Weights of a small transformer language model: a variant of Muon for these matrices.
Each number is 500 + 50 x the weight over the matrix's rms, rounded and kept within 0 to 999. Layers, rows and columns count from 0. Numbers have three digits each.

# layer 2 MLP down (transposed), 320x128, rms 0.199, rows 31-67, columns 0-127
540565456461458547479502452441525539497443501493574494467519413541463534481489397488492611539519389496474528510490513529416562489535461421509433565508570445568450546470536522605455525505543539474560392580507482435544505485547499533462428517477498508451600543554564518563577485572503492474422458472505545581421382560481576524448390557475521457502539429392427570430491496549516530502478
483458500417482505512617597430412552405392536505463555504525457563605493440440534477438496464487463509578525472464453460525524496480458517494526623489473465417508496485464521483538457490425448512402368469532469518475695522529474506504588466579395481476429508561504468427480509550519568526499513509426544499466464529431525470458448509483455524534515540427570484488415536503536544505520
480467466509525570513485423536499459445510460551510422492510529452509517504413570419448417482590490582440515490475463551485541429454424480445484530495479540455504435507465505498508517554472457425481488458466471407480544592440512526334536530471485420611525462547468580486489481583574601426518401480555469509520491535394508373470395513421483443528515550538583512514472480536542527507485
617440502648431469487506517425488576455509499562426520498589474492521493491506461560529582546508477472508601482480484466505474475353543506542415512449547506456554501471501502517446539490450526495511499451487540518516550457461383386507488494548552428477519504471574624531505423461473514494578537468541449468523471529566545482501536464481525492571530475437460503497549459441564441555539
485426422494509500543539533511494489472521501492564484550550501493488475541539522457540564468513490477531512454485501419567503468464433548516495560466496515509529540489429544485552552595513436558500463590477494536581456625484514552571505564526498544453471480558463555405519493513415422423451517511500415422427569664482493497608563479559527504504451498498483497546424466494523426483358
506446477435495560461513455493566465451509495582423494514552516543555436486426590461456579526570560485522504504489465480474623500468517444523497538551494541508510472482557562440499419475536514489536506401397489557451487460504497563448394520477476555538505491524523461480567594534399529516485506434512556484504500587488466506587547483471468567483525505523394444475613602521518561569553
511462409482492480493504603466501495431509402450527480534518514526424481450502505564460451466472541547504565408501568516485514496414577495558533540563490459506503396470509584541521436513405455464532521475575507659508452440529448478511497451542517441518480610513431470532530509530390446521493491455486514480473534474469509550429441513503527467597533540454482446422481409508485562527540
543539515477467550483496461510488499527521413443484374480418464532444532420520455500504608521491538559522477592571490510508446576429546510384538476508519383406531522513375475509559535465520556506484519479441474481509575420572467413469616463529479591514461494506496504435524506522449466453485446590459512563499477517513465449587474537458466459505573483542448487553631479479537483516530
522477444610526489520479532446475497543505463510479472512534483533431519506495513472548535507551567559462519506505513485477507463456474489513571500537508543412534543486507431450475485514488474509438499525434551447537555512398546465529470510472577469487558460461471497539538578394610525445590486551637560440482516409533457525471509460464481564558552625574468567542486455455486537503523
548491545576565520467515549477556574474435577611507521449486479475511505503530525528519438391513523469508436412544498488513597588516528570506535385505483521521380500409516483547499515491427389488492507476459471431516533460511583602608509554507495528481467502565516474488535339398482533517565480490521537484409506485457501487487578483444522523480441595515481477553519584522559449541519
472520541486492477439471498543500552433445460488506479624556457490583556519589569483494498500492472540555458493578468509512510500568434551521550453492427495451554488575559470594416478568579539449413447476495462587492520512481472507497524483451525484541485456487515549487447428482564472486404368522598561494511623429489552482499390513446572551439444530514500505501468465525473511579437
472503510320473435460519591543536511514536468569476491459463536478515456456482506478492497465509431477510483528488550490567492490577569487463484518528516544455547478476503575490458375501447494567487554538402511470533542496436491549509469521464481556484481596561574493515517512489534488347558500569517530520543445511477479439547527428557536517386523602485501473499533596499576561559494
456539592667551469406567416482524632441486488489502522596511532510552513528508475522412484494517478530442554551491447585472420478524537342529524543525491559547499533476477480478524532481483507512446429572558490463495540598615458484464486479475533433472376482516451510525413502519503547628525501528632488495513507463427506484544554484441453520448472476537584497383505478491500522442475
509499558427493489511547532494558514594489475417497476413562448472476492463486475510405552572523434482526495504596514487527577451533483579531457544485519440516542384387587477483472503568418453419544451574541454550509387504537537424507438504542498442459482499527507360446527581546607442437474516595542541594561437507446443554541558542530531425555458403544505472526555465414443520583562
415441527490510544496539399466548484446476467454526445492499534504430528454475545509516564474395548422425472427481528500545572462458411519503512503388550543489545494479562573512497599413521474525447471468439469608532429471501414475493591455497540569496533497494512567417469516451517540487480487454452483460421449562525546608525506487496469522419498478511432494488507433468482517479469
554492426568532615451456532487535459498500599520462495449627465517489511497535434507495373523587479559449506468570513553478462573398480499517446485529451501443468523474537504552564561557424477474543482529477482451422489527386416401544544424462522512531546405438574492440472447515519479570515517550534431447506568477502434583544485477513500469514427495547433464423509466480544404519482
548459489707447479524540593518496468506472475556593492433519551447483454549518459508475483518507510514578555496484503444510543547547605533551485486495445501566536439518517461470540506464534449478518435493516474527534516519411512540485578509477584528483558457512520464569535430522462486517512479544508480475494461394479534555504499464470428515517515446520468569536508454509502458446483
519522518517545395585584551492470510613519475537403535598471478511465543530473523479438474479487476536550535508505573547485493594467511504543456403592556500460512454534455537533513535543503519463435522467533494488494452501420498495536586530570465501459437449496491597447557414544505411496500461509567474498531527522575495452466505491506567503472561507567451532498552548592439366578505
577424552459523456536465526429564422550460525477356570544496550485466588528469480457437554507526571432539374420431423439494510539602445539515455477584567424521510440516631494539465528441546592545484448516449498541557515498397504456493514484578463462473451501439382532418536511507536420497529565525516465457436456499507579514469422513529536480533460492497473505536529532514540471563552
505414445412494510537499398409543543565578549462521474511418421560512486468497519519555598450456516433499510492600469528501571476452440527512556475543482527580531607559497532526555453526530494446521462499398439485514497484436531472521510420468475485502467421503608473500521620504499445518504502531479566552494508588517563546435555569488599488407452440477537589575459552492442531546508
566383454516478488532488505482485558498407478496468510522458481473448463576526492476529481457607563547525529516481517509488424444531446521515592493486541560519441491533490500569494569489516470457540490488362447491411490483359521485516531450451495463569561534562489453518542541551514487434626414637302407499518541448458498396544412380542462439554566406450489441497487510537476460465479
502490429478496486505491519438516504478512466522386602523532513482383545451479479475451518422529413528554436439513571483504440489572559463475550490487519540538537468563534513456533499451464374523471429506413471393545503527502521495428502504481535470554510532472497465519534476473441469511550469534442422474542407505471522502613551436508451494374436463397549490516614511463580436393359
423562402418525544501493442464584525488458496560484481428400459443447501446556552564451551496510493493477481498464479456530559418506427448542550489421512534493443512491573502431463585470490564488555536498470444481541550555385515535463546510468558539486527501578463515479450476511506562519547512607436543548521438516465527480480481531487436420484529517548498425494525465464527556543534
439453462565470549431473587480448488468494472499564478553558561561452517476450562537506423517525438453594456473397403437469501416513449506580535501419522512525443501507477529547534515523456435493464389575563495582518524496440466501505482515518468446437484515489455481459575467464501506541450650562505400473500489463551494413409437535516469509463466414447517489363582459480513565513507
511555532508420465542458602461411493526549585582538474554483503421563471416485524475597331518537531509509442608453413537478543506457467448480459549524434524448524481500597480487510499518597495524461577571426588472510620526564537464488453518616481535486491490521449536504479490586506505421466505454462494537535477449491411478483516519469594539502496525532500497501470519516487506523467
528481452422496569471509577548533572493521384422520476416471525473577449598454424510489468500439436448537501490544543418510549538565523473570536460481564529518467489595531579480464558476450442451483555415528480612467484416499508515438465454478489528535462485464594421566504536434565498611632531488516512449501550443512436475554567567525540436475554620482558545495535497498415635553578
546554441537426491454456559521532619518473420455549417559476431529434530555545504471523490499475477497347557509570458642498568566444465427541469479461517458551509475563592547423547457523548534614561609527462481479465507488478543565406552567539402473564508469558437526529463527472433498495562410588472487540509549561543502502415447449579525507509504581491462500479467454469489510460481
490430513617515580547505512554449493463412489454575554508509517450414450547494498489486508500505505502570537502466481424492552499561429487551517421543532502454537483460510441525513523380418325492515506555583500515585539577535502501486484487468490504566597515426473560471582499429558511511409495548472438442508481446490487443569492537476514491503515461433456496555485511389477548578590
517517542622429472545459426584537492554510543455491547558425519504502474499488535434481444432521394443453434446506572455573482555542560481448456502495440484555476555503498534443549488514479482579423486586522505532515493518446459463467559478584470488540532483452536512474449528491602457529604442532523466509418493502525491444464531462472605433562449400514565583550494448557541419508497
506481535426478590435502481494501455489564614452594544516534582486458388528534454530500420447446474551422540499453467522493446465513512435466484518428460487443508441483393507549500515530496549526486564560563527493601565473491521379466514534390587485500478535509472597473503454508466437516489514399546397574526514468568429453499482505489524503515562447394517499426507472538564436447534
507494521501567476540467556440477425496513422494535530525436564537493511514543445508473490459394479495430383480501584547484456556474542488534443548556505448540493471516551460539476494422384481507464480536561425543463527597483437493463385497629517568494563518523435483465500494498426516510523501479476510458383550518474540498509529448577497516537535568375502517516553485478538539468550
553555497453446491583505485526450518541479528524451465509495499506452517482484541525490592548483488584507526477576540439578489504468381536509406497565361508530395440421493491551481494419498581471451547530414519421568452485503539503484549479539488527582516594533503549480440515536495563622512532435428475513508620584557519467472472538484451521472531549487532435474446533430529546371527
447549507427555448567441506457508504535550519434540427524357539547551540520454473527512565582506535464551509513556438574473589516540509554535497458503480472485560561477520547540435560556502547602508462515452527460492493515440505519541515400536486589443476441496435513411443419438598436514530494486502436436544556532498538427443529446507528486417526491565483528473506470460469577448447
530529414783562506506505402486523459503476474466538561522512501510478553434552434523559544434506409467459535472486470540436520528526490475440534544515462456512497496496513574508483421473465462480549538454474513515541450510447446510498497440477534494558577502562493474508462489476512435502535494483486497439480537492463518484526498496503503503526497579522520402537524493478507518421499
470486510561497544502494435465457561492557510500538514497511514532522486473529504417521475543527479543444546462488564572453456554538513576504515463386581477407475477552549555469590517510543423453487554519504477527490478546464406531544376503536516468465454495545556515438498443424565519471528507519493502542486510452514483517525451437533570511453462467516521518445495488475431496379526
487523532594542478511590590510465560512460467520544473507496449586597453491417522612514495490453460545538436414518528459459482487448412558623514404457562502514502520495518545470498476513491446484472430490528576549564437560446478537555451458518570508509524432515463468489519562513502454567528495481478447456456537534437566430539543476437441550517494498477462458523511547460467526541400
481486465525518468546505473410474441477593567495502410456497474489515502564514483406405457439459531599481517524513379568443421494397471448532429467563450609498573473553483502439481424552577490464480432514548576478547575560480525463485524444518477513511380504493452490443555523483506434458509554665473457525554499558506416480459468426467582510521409535480463547497517426512517510446488
# layer 2 MLP gate, 320x128, rms 0.523, rows 32-67, columns 0-127
543395506426571517536564703589513471579472478531414482445489460461462462481371433466497459476462469492545524490485520560478436576461500440414525552497556508493502522538505507493529447462448524509525479532516511523545461438531525514540539496538413462475428629473522392413457511623568435487513453548451513438609491477477515474517426513516583497518478629427492444496542621445481499528554
503475630483567365471485510528552551514491516499582596507486534550418534524543478467532469573443517488497474444474512470539513464543458538565495538537547519579521481427442452537514480614501479530468603529561465648521492403514472496512519549487618520413474438456577477514516475497505473483465493520487465485514356410483526465651494529452461518467420505457465517550473501532515422532510
514370446414538497524469555492472510535526470514537625477461451539502492526442388537490436527493486484476469526532496528544481526504527548495549573540575485514463430528540453590501550458467460620483481540558523540517478589546532466474497479491409488586454540497533523488519504530605482574526462454557477412476558437475583552487520499524522489473612419446479433507448586512500487502454
569510511420451485437579496495523615517563588395508472579418424571537492524524505485392487477591492506470576513539439573546525551460508593436512444540537605441428418562478405514510499515471547525492500452460460400488544444410506504608481527382526531548537449415408490411493524523539455467535440517462476446490484505496471555447472504560482463524548472469496523542432475469607538428504
482424560429476522407514472415434577471475470513418455493583501502444503552501395525522462535524495421439567509383508462621530510444512484540451520525575447565435469535580465478510441435476497587496519530630391522553589448508512471508477521442480519463525550478493499509494550527526518503458457543462493500467486539522495495440521492498465504422521509473524534525578515471453464502549
419478492523520544506537491487497545487452480507580493439487482601481556503523507550541496515531480451538517446436421424529569459577541586525458488518494537489598554478426528427539520487535495464474598476470496435436481473487599457509531480550546558532452499439594568373565508491509472490530490460535436495498534508548550489539397417524509476487533474493522457482545501595498474360449
532503502508509500533563467490527506479560546515464397588424432530442490506484456560519529447482433434413487526497503602555467475483567422492508524493515427417382476554516543405533429573546422486548498562563476517557550479447546497521589476551598460452545531541477519589489562483425533498568543519555421540510529578520509561486483426489506508447594482520526508559479525452492466545481
488548466490463418595451442425428513542506515445485452486503445482555496548533511496466442587475510493549522556518595606580467461460475487459632515492572542528473474521578538505384537510591486484434467461543593427490487504440543466532507440483517561522468434499457412510465504449519449498561449544454480494454542543420521527597464480458451520537522545549430539555480492573504419489482
430507478547516452546474530471422482507464470548443477556468475462487563499524537447481495368489443415461421454463442537499508592639462489509451542480411536467426438526455507522542550571515386484491560492523529461482517535522485485546564599438514447410453489492560562444550421419494505525570453447450486486523470572439602521437471522423550495514489480439522493550461532466464515490536
397423509453601448564486475499500531437495595549552443401547451525423532548448492520483506487540480543479569525495456461519427459434439562509578494509491552571508485471500513420522456480530535429481595522431519419478548451543530453423475460538537528539472454446474496572472533485564517464553541498540489449491462478427551536539504535546531547554483594522504390476463503545584585551557
436573501596531555478457453449435541441512517462507458531529492570528466506449554527514434415507510500576534468566505574506477458429475465472515553550493422500544455472525430570504523437521526423422506428474551435444505535540597413459577528566564539534441465506431496478546435463471470509435521458531430551413488467483487487481577445579362463563505441540509527490447492537436465541523
441528426553543464474540546548546595440525471495518462537493491476495503501456503377448523457487410502569574520527579563405461623483436468456551484534598498575476527580619580489544494500524542503520499449543473539516524483426508417547467512585547520462414566569541613501435492515548485565517488493502561524585494450465480484553509492563547482581499514543497521493507425490474457515503
492435555546458513479639468503446433480502520460516532494498570525535560556417478521515442460499413479511565582509505447466432520486515551534570602538464479530435467437354564534473480453413457583563529550560467564502352456412492585539557556516535495521512490503529532542434479470467544479504525503590467500566491553492470451418472479411601521489425418427502375538418497594593484519429
435552481469418489512485486483492463443522477523533440477501519449470514558548526471524501582501565514459555478503536484470515474554532452502505447475461444490430473553542506553497454526558537525520462541422535496634487421544521413475455553554479365577451469460554350563504450445497476546463412575529461323472528448444485540534529494535551531607502418457516532564535497520481513479468
437489440458561451427466519527475482540544540521522564553526478427473552405576462575422483590594564503482507519534505506545526556566576608393483493561507504475476416539504503436516479452427566486550518432543527533581486469539534558541477433501458475478454567442507511524478403438505541491557501518423548526440599453423479481452462468557335502545631554491469393525515553544460488570514
508549542578449411464511473536548483502493543531532534456541517581516477479528523499507481510487520554504580460442391505506561473528515517571543499479577503550507550563526555487495530574523485470522405492478564530550483460498608477436472535423493497444499448492497484515551526516522426459490423512531393498402472560461516469543508437514515558557546403505525519495468477480521512493459
557554503484481575484611442470376524427547447466501440441519529506556467559514539586468523533563543575504477373462563574552508467524443422484520485524500561437503495370453534513408512440528408525551416466543526631502602473516558463424487481496429472486504515483561516486440490477497505494525482502506574574512489437555557486482501518596535489506492429440518518421428457537581455506454
511531514549444553605492449528465476517447398505527468503556538410434446571572480425545457489499416542473577483448449532454439493444530486539592560346463604411580574572337590428606376466493513491545463486537488510478500466496486497470481642506474491510497492496525382495510501550535468491613480519548456518550490527442582552633502476417473548477595586453503513540531563526435495531437
462505513455510546529557483518546485461469450443478458500550526515466439570569512537479547532574476442533602434507436448469521495554522538547484532569625515495535512507416473478522413482547533544483445529551462582502489437591579416443434584509450534485528612573470503471507555585497425493446534489457531420502637522467478450464504511526512617621523471522611419504476523591410564446428
505559466544492479526406530442534448520581605447541554441547473496548461486563408479484548579521565515421473520474477459592500537536406604515520520578477474471480495497499542485560528493554548455404485608504522481543501505526517442451522488458529468481431570442609520512461443611472520520497433538451515576545531436509498486452445562447453456586472501509526493450450520413498407575581
489437582641452479478495572457546503492515578499584475468510444541498487558509538522531452510493466456513472611499484561560488426536520471577494495557568488415508434469512453498441523532446591341502459487577528471537516479392539469467534475504476525517533461506500496492509544472497529496490574478529480546423455434574429495444444573499543481590474431547519507458493570513470568517567
498438477483538582526420424470453544451474540509550510626447520547491453505505438496471460511535466529467596577517478411505483432481450558469485606498427435446489499448527536458506468548568495554447520481517514578489507509489512506508478504434556469502529501602397501441489538501487451488546488520456458506465492536555551530426490452489495437486492466525479450476488585423470524458452
498529484499529495503470468442562466579505453482591555492496524530528432466461427459624438447525490468512459517523560396480502454464453490522442457545502502488571486479449592593660547478640456535604503546518492504510512549555499555470455528493532426448463461521481440451454401443633443513421406511536625475497517473533476423548484452485532523604421345448546452440466518450485511478562
457538510529448491512401555536501538427489428504499517527509521444539431407459612501555479483542456560546531447495543533435484468482416533455521470453550575612518517495567552489472486429462480486593418500535542426521439477491492447479464465576393427455504440486439482503546517508573425504520446554498511593527481463551586519548510444455476433511540483495602495423560442551496468521514
494550480487428574443560528523442556496666464453465500512533485462585440472509470488546447481502475524523533451578440518562508518555376464501482451436583490467534518379441612497500471527377519523478520472522486567535619454506467464464506427552464554441528425477475471510512452544523450460552415498524560465571471438587427418465511491525455498525604521518567499583432531406486478536658
455496568500486478577469510499494557449514483539545526534503530567536594555509539460516425462403491488524581534442484539521535474557445503486551602504539556550412475452582415531482452533468491493524529508522399475525544434499521505636441465603528498486499527459442515389496413489523476448499460517501475461500470486453555526557508524486477512586493496515485488479467506376434517422575
441484547485477532512526500483491607524486555485459580480521522525465565514465507451467518512509546549435559518489452565520510536486548463493430448403553507514449402409553509439423516582452509490577448515523492549520522523522503511436458489486395425516502495515450564494442513526499484517509522532596452612452547528495450528493463487442513590504498467468529498537480528434507456488530
524543473429413468447440445477454464471492512483574540539550491529506520463493518498492468487516537555462485526512499435472427479506470472624457565579490492459554415569466453433466506508414419501513450565486490495472554417503484538523527462582497460513489438476521526514474415358443514536528535446489429522585515457450510489431561535569563519433459487524552488526432435494548436497442
486502511511443476527522473407522480472472523482468538455463435538447478583454527463460464396454477509569562408499466506502479371375501475459553559532574505614441498570572428534512520521435523529452541582479501507484544570527477488526469588523456500561545487504434538462472577382550508485515440417483548485535381569481443551534522482410453484517543415426539609469512601523445469518482
578573422586522445511510528438567507520527557516594451560446487530571564519452534491606498527444554489545474455444570519449516496541456423499511488460416575523605504528552516440501550545529527463510404482520533512539476557480536487460475444548445522475553477527521520524563461501516616490466514530507499517500527562530499607512523472527453483592436525531382513397487487503485472543544
509366429415575501555477442505525503524394614514368522356583497409483590560496512489526508556480577503550440491479577516540414562496524528525430431502458490481522511537441552451512473509472506546566578505585534483501472496561524478503517550410420515438549553469539536512442494579590490476476431541558490460479513427546545514491493404499425555427427490480468502459427522492558470475520
490499492436482512383468415499476601411468516571524587432539593521490475473480586567481562538551542442458591400567465443511442473425505486512467431543521491462426518448477506523558439443465515461545481503468555527465594465563544439345571527494501477608456539379537499444530427576456432477501428511510518565427486462581449493450433537535569546537460473547502476432455559653493442537503
467469518506457558470466472515584472542473547524549433496466400520533484512585501477478521443512474458509460501503533519512493489467495540484469489468483552464496494476543508568497486504471490427432551523512573454551584514534578395526435510449459422402431478412454550585472497532382523599549474501499500547508480534629543515492518447465526490503534436529531609439499456545547475601504
490441503456535481454476483591506569549460515575583547485561465503437426444520385511461463586517471487453494440485484487545471417543578482505484507511508494435557455480538505486584511435532408516582464550455537523475514435392510512522461424515546463547524458530335449429569491532521467441462444585555446538589446516496542481509519543474481444557534519485495460455437522454491520484600
488422440515515506483478447551497490468529562490532504583383492547476561538544441445515550575483449533554541512451464474447519555498498503504447528464471509499513472481541522438452482429569437401487550578528538504531564431475529492489498452485574473577590473581471435434474459557504486561508532518586532458560562510524389548538441526582487433539471509565421431474498517524384508570404
590470519415451605410567466589512586532463450504411542615429502553404535499528461560593506450531446537523461421462484499556458575451534475452483552435473506528411478483422497489526526443459466543545480472501498483491565514459527483514441511532415449532528563484556564493471585537489420551539474477470598519498525461475460484394474522510553511559666458477485450578488416445471410475441
# layer 2 MLP up, 320x128, rms 0.547, rows 32-67, columns 0-127
409409568524415508412517504383394518457580474539511396486468490494465461468436411505547445518541546448538535479469468396420487469471519480468476470551490490512508421539541440579544590526471485485462603516409537571515452470459524492514466540507510524528381400474416523531412566388405504362579509440547543500542465581499488523477508512538505497533507451504484510471491515540534554452483
478522557557538518556503516497506563473508526410585515519514505520543472483561577414494530522550540565460432471506451524426516545410496514513524544450564492494471494547526455512554503522511487600404463427495532565446566524479476528493471633531566468486475477486517535458418489429489494512581500445469514393433484449483517414402659550464480446521541593445488508482495387602502424494542
478531550455412533530493453458515487482596516519443429489518502517562530522461577448519450509498479380476474446536505408548576526563441488525505457525499468444594461535371496416480538601461486348502517523442520483407547459485420473500439596465506513447579483421475500653490429422435499481509555503589576568477443509573431500456604471520539535521412487495509469533475421465547555524512
519619498524448523491594526536457598497428486606454434451520567475502433488443482480538522442423498445461467534484543519544433520450504497406509557512513516465544462460539453546441494511538487486467518569595471506598478448489518461567450407523482514560493482412502443441499561553458515458522475544475474536552458493556499565407499559494476457477488461496598488563462530497379515461449
440494605462466531433477498471475514406428452503432459440548454519497501575510554432567546474520515504424558482458510539499483514500559573534406517530511502572434446501531492445458428444402483514545536545550415510530577505481535441520348514523419507498468527449502461585471515447411532518465488526508458599510435580521597444511536456522511424488406505504459459488506518493458543529520
470573501484369446459528461384393564526555539495504536498449431561511475536456525537582532453496503445436443527489436517498477449544512516575500485472516415518525507468545501416460519514473444512472454509452520477605525557547527470499397568536476503482542375448507508485509455450480493371481522457465502591472482539482530489470456433430529526424514428622481482482431512479462445505500
472624450508406506512510473372406571477490473589455427479573552496465541526457576459489494541526541495449498525514531520514459448448507453464485464457526492489415577538480481410494494559537478455571584485536576477568572591573452529553712515500521480525497478517516494537451508550542574508556549579450523532527564495391525493469490438529503549520469484508475472574580574532498474562565
528510576551464523490594517529453523451540478479517515557478565428514444495431494543545538451523482550493442478464455472453568484563493491553380424519410504540465582414438457536555488488436484503550554523533461523478549476559432536491463532562545506501574550536518523479517509557468559471458504487445520476538531552576523501384563558570503479453561496408522495552478514409499525515471
528431505594491492529475550509524544446618513439517530503609484397494479467464527443494531495519441512515573517473497561446550481404506558552451472559508578452505486377519524459448471493459569500496460487529473415456539493504558447474455535504589548511565467557465461462422507482481401479490580520457489540476398466472446565528467462468476458418443485513503495411552482549479518537479
537451552440523420436519493491391540491507460452441497505516551430509623576526478535507482484531457488403533466500471463504502553442422553454497485582517473432490533444539522603519543524507434556539491490530444510403542579502452441457478592480543473486464434491535450483443476477526511483454491454500520478459503517681462529484571453578475445506619537508529584479589545480451478532485
427507601545482518485450492454522520562483515468480488544525480619428412482523571530558523446585476460474455499495488581477536420446547517490475618523546422523462454648532520429548549488521523526481564526517468544477426518464485496519587601485466517421480477463518576486497476497526531502449546420497426527496540582445579486376509547531482477480474468510473500502446464495459510472437
501472442483434546456518522535490520533511458484498549523536531424583531476524571506548515460569608519582451454449469438515520579503485491526507425524484485562474438516524491429491483496554406682550467510499522555456525508545563515489462460441524526458545513471457448518559463429530545477464449576490591578436508400569486464459478591459462515547391450594513477436502478383530443364599
382449540525486450570482421561475532565466485480589619537391547415480574493456518396607424420610452510501481504568502509480394460511368515504467535474585488463633564430490555556583513467543479527555444508523448470432438444572483551431572555575536572441475418571504417503535469552515516490394485425549548512562519507454428498424474458432566534470536561451496504527503498568466488436496
562567502519522412485536491497492538541414482446577468479468482543557508564559507466545482545525512424377532514488461526524571476449487551464579560421499479443459446454596564443442449546526577496415420458504512487480444498535521502519560537583508457524466488506532376484476483466534523470465388502592526519441522526432535552437491517474583532445580419468561462558555473543459511542485
609391559508500509428499545519493469518448556534515490489472555578480507464504510418558533534499511565471442484557524551502546544490622521519439515502385584487445517434492480498559542462500520460558503393582459501461455517440566410519601566431538507487519499477556463480504431689561471469525507481435497489440635550464500505540489529543500438504447601476475509509533472488428510574525
419481412484493522484430475483503502539515495504430453471474460442486515493441482458559572462554469441481433528551553438582449554540502472501473457516495467481585458527508440516544515487493509563504485580523461489517522500480502536502435490527466482528507510404508523585430516463483521491497506539541522529591468548531493474443457574430500513423409525555535499583440415511569509485533
447506501474475611484580489566488490472553531578495484447544457525490466470517410513504587509506506498518492495408486478510503453573442470422523532542483520512557422431490572584509502475406460460409454470569541568515564503555474471528566473507449412466526476499561506533448525483422627516491471476462557565510514536524466510546421537487578545478489449446564450575466483440458531561412
527457473443474493582544512515480482474375516548536476439465460512518493467399408550480547495519510435534549485473506447461478426494547498472486502470551503489383477532489462555541585417554585507364482538479541497516508536378548479568536476433450477576441490637548398561466417514423488618481565513521511491498545474465454596555477590563503552523577550531447527565450498511478488500373
507523513489443464452488496469469469432490486430470465586607498555431492518569588475449513501518500506442464529486610475538396481548562506556445517671504512578512465459462558475448484584552483503459493502483474395553423470559477492530477510564430529473578469522497537509517484500519569535466552457453511476540528398560444497480578481519504515576548483504625543513546549568445537478557
450431504463480497482580418474456554535446477513544592500363505527425527454492492475608517509483471530442516389502482487552442523420438538510568526473484566527415488539527472477412494481577529516438564551524489486460521494387444503486521486491446536622424473435504559477447411522355492506457477455437487560456517505462583415544574431386436467502569518550495452538479508535552460462538
519457482478406485517531444436450513583595519414483488439491538553465589507446498476481468486576502459555569504515528541452552472564534445494520394434492534581475543540461438523456464451488516600644564595430503549500481507441491514508561527475511528511486540508571492429563580491548488632479478515555562512536487512446517551546489477392549496463478474439554469568457430447549561569463
503611505530581591390484526483521488468458500487544534567539537517493420514436479483555527480543509539412528537495510531509484536487460482522508545502527421516515480466534570565396480493517406486499403458506498482560499518415621511580433503492522412485535478554436508564567556494471489510486562532446442590521441498475466563472519439504414414572440378560488479442465516426476455488494
495438571398536549485483549516495478478514547492479481518520566464536548461501464515500568480463516402589508402552473567559526481548449424487524465489585454480502449457434507343418516425417469545512429610606470495523468506586566466552468506475533543534454527603490584534434509461466519479486542489530515457481530596554435610541435530531404562448496593498506464577413537529479610536420
533422430501525478444481485486517427426418529441511467494538529421531485511462514496458598531485501508432491514551476497522536461467526537488467461443457465488488470593527554487563537496535571563457466500428514553434518564511486535530574453481455479571475411538578544483457462438557626579518396470533453491583514476495444484563517523447511468572542577528450521549480556393551514573491
562589525450544536457511451548439455487531428558557436475444513463542445629580549446501529566535529524514541535582556512486463508594513395526508530382448513486470528559463496554474379484478433402566493495449559509493521579554476412550471431513585473538476466556517361469478398476462479457606484437499434431506606423523495394546579457469488527440553547472476598543490465484491557614556
448479429543495459437404404532545422550501470486477423491501478409454466534535530453524434538512430424451468465445555489417461527529492605503572494536424468367579445600482541515480518462504493535608412481529540551633467492476464479516446471511507465446541361495561389574433422507374527523540489411537492493520407576439553568414535476522473508468529433597434527519525493532511598465465
523487499353458495523483524511417546471588523477484536485445567466451413482436373475486457513441410470555550507497513380418503468492488569487506419537539509487551506535486489555495547324437401479554541511442474610458506596513506429525539469532471557540591488550476450498514412505549467490488497598445542462533508479514405438554447504519389435457525390474526506424492623449450527543488
572456553552428538441532567507561494454465552449538471551498505464453476396532509435453494410469461549504523480488544515533573506517529475422495488541409467540488515415525492476501489475441573478430467432607509504469492458508657491526460540473505543501492580477414470502475559515512513440534505523481486512490484428555454530548492530447476543477479498471481591574539357524465594401600
474546511357550595433448525433488549464483491427513529541489464559561532509434472435572435474559559538473569486530540491451486451458506421505542558587543587432493488509554534590592515453539453500451474458428507505467444528604513552558543395506509516494464597440512507450479422420602471423603514434456505549448523533516411494477490495478554487550505505457470492433599541504469484532512
524510515517407488365587549515537557557440463469466512478535534535466510531519557418531442457497502439436459449466470436586509568487444568459523510481525515517511450476446580533533494499547446453559535521515653487516470500473436569595534506560484512413543470519478451542416545474501577476458595563517535504513495459604502532462493481465480479463473470563455555515496517511520502516562
441483441522506466451506465436492474442366485579435439445514530451462498535451537515500467443553552535554575491457540506516486562413538408471464539504435481483575579507462517415560549528414466509449496503601538416525551464509481548500467527486488490533519499399487541468498422401560480429415454501518615527485465559489486461467533524514481563498563489497483523394554484548542418472525
452547524522492442515460533508504572579545473445591467620550415483613373494594584446490489477476476512493448556366529448505515461565451503534505475450563492521570489508515504535447519425465466485484536486503456456426456455437475470478414469492483466417528512500438539564605524479519513520522513584416475491558454520546524505493505510432497510474475557608486531436503486452391537476549
567561475432498471460493517412382552472515405471443537484491494446548469494482528489553478541496564505544575496490417502475518458532459437459454527525461476500530569571457509484523510465502462466506470460517506442538464523458407524507575470594557511582510483502541481471575488488549444404517588492482505441445435483429449434474505513581451430458484474502517366530498495545440516451488
427496486443529536477570535503520547519573481491440543498465581491537576500488509550512548547498439508573487468515573483501479578443504495527505414419404480495557534427520546537472500471403490490547429498545436487486524570539474467491486515521404496439522541468566518558472561542609528543466516538383482577455507532466467564557529499467532541499476479558429570478447455439495506521528
502626546537600525481487556484500526606491484504477556466534475564528518496503510474496425509545509572466504513471530479591511505448474504464545501555532537466470558491511497513477576530525455561474499504488453542440486467515434575642480428467460479539490534413516538462468546496442432394560477529538610473549513541454609475489488547465447488507449495469584443478530467530460503534507
351498492543477508509453551462482510611508568578600433514532450439461475449522485482358513469522497537526490640508568522387497444583467501520523462494489529399488525530562535462473419511531536558420523523509571459513500476469451524483570483526578385448454499493398498507566538387545464448478492511504493476420440546473470527512500500565529513539350569594485476523479509562471537482549